From a checkpoint of a small transformer trained on Wikipedia: vocabulary 1717.
Each number is 128 + 24 x the weight over its row's rms, rounded and kept within 0 to 255. Layers, rows and columns count from 0. The size above them is the row's rms in percent of the matrix's.

# layer 3 attention value, 64x160, rms 0.162, rows 23-36, columns 80-159
size [103 106 103  96 102  96  97 103 102  97  99 101  98 102]
[[115 133  86 118 139 146  98 100 131 106 150 129 153 131 122 114 129  90 171 149 160 100 128 134 140 144 128 133 132 169 120 131 147  80 130 124 128 140 114 129 104 147 127  94 140  96 119  94 123 136 120 121 135  90 111  64 176 123 119 123 123 122  98 147 134 113 205 120 100 150 107 104 104 154 162 122 117 164 148 154]
 [125 144 117  83 155 153  95 109  91  99 160  99 107 116 151 150 140 135 144 145 111 112 110 100 123 117 129 141 155 133 145 165 132 127 117 105 118 124 106 121 139 120  94 129 148 174 143 123 119 115 128 155 113 167 128 109  97 129 153 116 126  99 114 160 192 135 140 111  87 165  85 107 154 126 111 115 166 107 110  78]
 [134 172 156 126 148 110  96 143 131 166 137 119 133  89 129 121 189 145 124 101 139 146  99 102 114 114  82 101 123 135 110 116 163 128 148 132 135  86 102 118  81 133  91 114 125 120 123  99 129 147 150 145 137  66 130 133 103 123 111 134 119 164 128 113 111 115 147 138 109  90 111 134 142 127 135 122 134 141 151 141]
 [128 132 161 144 191 152 150 131 141 123  79 115 150 107 109 176  89 131  81 149  87 124  95 131 114 115 139 133  96 143  99 119 122 111 137 108 152 128 166 107 152 118 126 126 110 103 123 164 144 168 152 136 119 110 111 145 115 144 130 140 145  83  93 129 130 149 113 104 114 114  71 106 159 128 160 149 117 157 122 151]
 [123 131 116 137 109 200 133 106 136  97 104 138 141 116  90 130 126 121 124 143 111 183 105  83 117 132 141 136  83 141 143 177 148 150 133 146 142  89 147 115 146 132 134 106  98 121  98 126 153 132 108 117 139 156 101  86 101 118 132 125 153 119 146 139 108 142  74 145 136 104 123 116 124 136 160 137 138  67 106  71]
 [135 125 160 141 102  96  83 117 172 100 147 129 147 145  67 138 121  72 136 123 102 126 139 114 102 118 147  93  88 134 121 129 110 131 156 151  95 138 129 102 112 114 134 146 105  84 128  80 168 126 166 132 129 142 130 142 170 117 146 114 105 105 122 136  91 156 113 120 163 122 147 139 175 136 112 120 125 155 104 164]
 [119 149 146 142 134 126 152 136 163 136 115 174 110 109 115 118 141  83 125 141 120 184 145 157 138 124 104 148 115 155 105 137 118 115 148 153 127  99 196 158 102 142 109 109 117 107  89 112 144 127 116 110 116 137 113 116 129  87 104 111 153 108 109 148  89 142 121 109 136  91 104 132 135 144  99 150 121 148 121 103]
 [118 130 131 109 124 105 128 127 144 112 105 118 156 111 155 119 110 107 120 128 107 161 149 117 107  27 148 158 119 102 114 121 105 207 134  79 125 128 126 129 138 113 102  78 112  97 108 133 131 104  95 106 160 122 155  99 109 149  93 147 130  88  88  66 145  87 172 115 123 113 124 125 106 122 116 113 105  94 155 161]
 [140 129 140 106 116 141  86 148 151 127 131 144 169 108 126 139 130  95 107 159  88 145 148 174 113 151 144 115 150 120 145 195 120 122 113 132 133 169 100 179 110 140 136 154 117 127 116  91 116 133 117 122 132  96 113 151 137 115 123 152 100  95 148 107  99 123 131 163  89 110 149 123 112 151 140 117  87 117  98 153]
 [108 106 123  99 104  87 117 160 132 170 120 124 124 166  69 140 115 123 163 116 107  88 127 139 156 120 132 176 118 117  94 114 130 126 131 127 163 118 125 139  94 113 104 165  99 147 119 152 158 127  92  53 161 104 133 143 151  99 115 171 116 149 147 121 119 139 136 152 104 167 136 115 117 100 114  98 150 124 101 154]
 [102 113 102  93 134 117  89 137 138 144 113 139  93 108 143 110 110 160 153 133 168 109 107 161 133 133 156 133 119 106 120 137 125 131 154 150 134  95  99 155 136 131 192 135 115  96 124 160 111 155 130  95 161 143 130  90 144 156 160 109 121  60  82 126 122 118  90 143  81 162 122 111 167 135 115 116 128  95 152 107]
 [107  83 100 140  97 151  97 170 109 165  93 145 123 130 163 127  82 123 132 141 107 167 121 112 146  73 130 137 174 146 146  96 130 109 153 159 105 147 141 159 127  98  80 132 125 135  98 135 144 142 109 183 120 105 121 111 116 121 140 125 146 130 121 121 133 123 133  96 124 174 111 131 163 119  87 173 141 148 145 146]
 [130 138 155  89  96 124 108 130 122 127  98 116 102 136 132 114 136 135 128 123 152 162 133  98 190 141 126 113  99 123 156 195 163 157 103 124 133 155 125 142 110  95 134 159 131 121 104 161 148 138 107 184  91 104 103 149 125 104 131 102 121 129 105 143 118 177 118  99 100 130 105 115 109 129 125 162 138 125 137 112]
 [124 123 143 116 142 133 167  68 125 105 110 173 127 130 151 139 122 104 128 116 140  75 168 102 147 144 142 111 113 112 107 141 126 138 126 118 133 148 106  99  97 134 145 153 117 138 106 149 177 168 146 139  76 125 103  96 133 161  95 141 157 116 175 111 155 123 161 135 117 141 162 121 172 142  96 112 128 159 124 144]]
# layer 3 attention output (transposed), 128x160, rms 0.147, rows 23-35,87-99, columns 80-159
size [ 78  85  74  72  81  75  75  71  88  74  77  81  73 126 117 124 122 121 116 117 125 110 112 116 118 118]
[[137 134 180 132  94  97 107 156  98 159 114 101 101 162 153 102 108 111  96 122  78 137 116  94  88 145 127 131 155 110 130 126 115 157 168 150 119  56 139 148 149 151 100  90 108 145 172 160 109 109 141 128  96 129 135 169 104 109  84 124 119 140 135 126 152 138  78 114 139 114 149 136 143 158 121 112 141 160 125 150]
 [167 102 143 136 110  72 171 129 176 140  98 157 110 128 128 131 115  93 128 104 144 104 154 141 154 119  78  99 136 146  96 146 118 142 127 129 103 157 165 128 117 133 151  85 115 141 124 141 103 143 160 173 154 100 128  93 159 108 122 165 160 156 161 117  79 117 152 182  83 116 162  89  98 157 147 154 121 131 143 143]
 [128 141 130 118 113 138 147  85 111 108 122 140 153 152 144  86 132  65 118 168 107 160 146 141 127 147 131 140 133 144 132 132 105 102  86 111 115 106 145 142 127 139 116 101 162 125 133  92 108 132 161 149 133 116 117 113  80 107 108 136 130 113 123 148  87 126 106 150 111 165 120 184  93 144 142  93 119 143 126 165]
 [159 125 117 124 106 121  76 116 103 122 138 136  86 114 148 108 125 120 151 103 171 143 140 107 133 116 107 146 164 130 132 137 132 112  96 158 126  86 117 171 111 134  70 148 130 137 142 122 142 127  75 149 138 126 142 135 137 125 117 125 126 103 129 152 124  60  82 144 153 154 122 134 142 105 128 107 152  93 100 111]
 [134 136 124 121 139 106 128 158 120 154 171 105 128 100 147 145 127  66 140 157 181  89 110 105 179 132 170 122 168 134 151 164  65 136 157 130 117  93 157 147  90 129 124 132 143 130 112 117 127 115 136 130  92 130 165 130 155  99 149 152 129 131 101 122 132 167 115 145 138 138 132  89  97 153 146 123  94 162 124 135]
 [155 166 115  89 139 140 140 165 122 134 163 111 128 125 110  94 154 115 104 125 123 133 137 137 140 125 168 161 144 129 107 113 133 120 127 153 155 115 138 126 133 134 133 109 119  99  99 158 140 117 108 127 119 133 135 105 118 133 146 117 167 115  94 128 158 117 112 148  92 117 140 180 160 150 119 103 155  95 113 158]
 [148 100 134 117 100  90 110 163  76 130 100  91 131 127 134 126 111 135 158 128 127 120 146 130  90 152 173  90 104 115 133 134 122 143 120 131 153 134 106  37 137 143 145 132 135 165 186 129 107 127 159 112 128 151 157 151 110 130 157 102 106 128 141 105 146 135 101 139 111 156 126 120 135 136 115 127 121 152 195 118]
 [129 125 146 147 108 151 117 124 109 107 106  97 135 138  97 147 197 138 132 164 149 142 133 122 143 158  88 141 166 139 170 147 114  76 125 133 128 107 116 111  89 108 132 114 159 122 149  84 126 136 124 137 155 150 105 152 132 130 105 113 124 157 119 163 140 146 148 115 105 172  73  91 107 139 129 121 100 125  84 119]
 [141 113 119 127 136 158 155 110 126 148 161 139 109  97 139 141 113 139 154 124 164 139 126 121 150 102  95 159 150 107 106 122 136 203 138 136 126  97 159 130 116 128 160 138 156 150 131 134 171 168 192 141 140 165 138 105 165 105 130 131 177 142 100 147 144 101 122 100  84 149 135 126 116 181 153 137 129 106 165  93]
 [140 103 112 128 186 164 156  74  95  65 131 117 113 117 120 107 136 116 112 149 100 112 140 126 140  87 136 119 155 118 133 118 108 139  89 121 106 124 128 134 171 162 100 109 149 124 103 120 108 154 158 128 106 148 134 107 117 140 167 102 115 101 125 179 136 150  86 137 150 131 136 137 136 119 128 136 138 115 112  96]
 [179 101 149 104 120 158 116 130 145 151 173 104 125  94  92 162 139 141 115 130 119 127 126 121 132 108 148 134 175 175 128 117 154 112 124 118 136 163 131 125 153 110 103 154 103 140 134 123 137 139 130 133 129 169 168 165 158 131 165 106 141 172 152 150 157 133 154 160 122 142 150 122 123 123 112 164 142 124 131 113]
 [139 138 156 114 158  98 122 104 169 129 135 127 145 148 168 142 163 174 120 115 143 120 118 189 106 125 160 136 134 108 146 123 122 133 148 121 142 102 107 107 132 144 162 164 119 113 146 111  80 119 142  99 127 121 143 150 136 128 132 146 118 132 129 157 134 122 128 165 126 103 155 130 127 136 217  95 136  97 136 118]
 [ 68 115 131 167 115 141 166 125 141 138 121 122 128 129 155 150 118 125 120 140 145 131 103 112  63 145 133 145 164 121 108 154  88 106 160 117  80  79 111 152 171 165 117  99 143 106 136 103 135 116 142  88 141 131 132 153 132 126 137 126 107 175  75 132 144 133 151 123 138 127 114  98 113 143 113 127 119 108 119  70]
 [128 136 104 120 146 141 140 106 144 116 138 148 185 148 120 137 122 120 181 150 166 101 167 111 166 169 133 129 123 178 132 140  93 101  93 138 176 142 130 131 130 110 151 102 130  92 113  92 125 121 110 131 158 122  97 131 134 105 174 156 131  89 107 157 133 122 175 163 105 153 101 112 140 136 150 106 121 134 108 129]
 [ 98 158 147  81 147 173 120 102  98 108 139 115  95 148 145 156 120 133 131 122 117 131  91 124 118 121 174 135 128 135 122 157 147 119 135 128 127 142 105 108 112 148 120 166 146 126 139 128 157 147  97 131 115 133 143 141 107 133 132 110  87 123 110 115 165 117 148  71 106 180  93 149 142 129 111  94 120 134  73 100]
 [140 138 105 137 156 135 126 123 133 139 134 129 147 102 105 123 144 158 129 110 168 129  61 111 130 106 123  90 163 142 125 136 159 136 168 132 158  92 110 161 112 135 150 136 123 125 109 147 136 148 127 128 123  98 108 128 121 167 128 121 119 128 148  96  94 156 140 118 132  83 146 120 128 108 141 139 151 163 115 125]
 [ 90 126 114 110 161 139 184 147 150 141 105 146 174 124  90 141 106 162  98 149  98 117  85 102 129 145 165 135 113 122 131 115  88 137 139  99 117 163 138 112 137 106 140 119 111  90 116 132 111 147 167 124 117 169 159 142 152 156 121 116 165 109 120 136 148 198 123 103 115 125  72 112 173 131 145 154 105 172 142 159]
 [110 122 138 142 158 159 145  65 153  80  75 118 122 157 102 124 159 153 112 117  83 186 147 158 105 136 101 130  88 146 135 140 160 137 143 121 121 114 110 126 145  94 122 139 112 148 127 152 137 154 100  86 126 140  87 133  87 159 117 135 156 121 161 129  86  97 134 137 123 110 107 190 141 130 133 100 171 126 124  88]
 [140 113 133 126 122 121 108  68 143 100 113 134 142 143 132 118  82 116 133 144 168 113 118 116 119 125 113 108  95 102 137 146 149  94 187 139  83 179 107 122 129 129 120 142 155 139 169 102 157 150 107 132 150 145 142 133 170 117 126 116 104 155 136 151  95 134 107 106 159 103 101 118 166 142 133 163 111 147 110 149]
 [117 161 136 106 135 154 163  99 157 137 142 147 128 115 104 118 127 124 101 150 157 147 125 132 151 112 125 167 128 129 121  94 111 105 155 138 147 122 173 210 114 153 131 154 127  91  99 122 124 116 113 134 109 103 119 111  99 130  67 127 155  88 156 195  87 121 121 140 134 111 115 108 142 113 157 134 143 145  92 116]
 [128 132 141 138 155 110 124 110 168 129 121 140 155 147 174 122  62 142 158 118 101 122 154 132 103  83 166 124 125 133 119 109 108 170 149 113 133 134 119 173 147 159 103 126  88  98 147 144 133 120 120 108  99 107 141 130 143 138 137 152 120 108 109  49 153 119 141 141 139  99 135 155 155 135 151 124 117 126 126 122]
 [151 136 113 128 120 131  84 150 127 157 123 140 144 123 106 127 156 108  83 167  77 151 106 155 146 134 154 124 136 108 155 148 124 108  88 150 103 165  78 152 109 163 168 128 153 144 140  94 129 167 138 128 151 106 105 131 115 131 127 160 126 109 118 140 125 150 115 193 116 129 141 106 135 101 149 132 111 100  72 154]
 [104 129 130 102 117  92  98 153 181 188  97 139 142 160 107 153 132 146 179 125 123  76 116 144 154 143 124 156  95 114  80 118 128  98 154 139 132 123 132 126 105 103 132 147 108 133 146 144 133  97 110  98 151 111 152  94 143  85  83 175 132 152 160 108 114 106 154 146 113 170 126 113 134 114 125 120 158 138 121 122]
 [ 92 154 117 127 147 115 158 142 162 108  84 120 102 112 154  75 127  99 158 163 130 105 116 152 116 148 148 104 110  89 125 119 136 161 142 147  83 121  85 140 135 124 169 134 129  89  89 168  97 110 112 118 159 121 131  67 138 132 117 143 106  86  62 125 100 113 127 111 140 178 113 128 164 157 100 131 115 121 124 149]
 [144 111  87 115 126 141 126 153 123 150 116 119 131 114 107 129  79 129 159 142 106 164 138 105 153 145 143 132 135 144 112 126 137 127 118 143 105 120 152 178 147 121  77 109 167 131 130 135 180 130 116 166 136 112 110 106 142 145 143 152 183 146 105 117 128 129 140  66 147 151  88 136 110 108  58 135 110 138 113 110]
 [152 192 113  80  86 110  88 101 126 132 130 145 141 163 115 130 132 144 142 130 122 145 145 142 171 122 119 129 115 132 157 132 177 154 103 111 155 172 134 138  88  56 163 171 139 116 109 154 144 157 141 162 117  98 102 118 133 131 135 146 125 116 121 133 105 155 139 140  89 152  97 130 141 101 127 143 109 175 121 163]]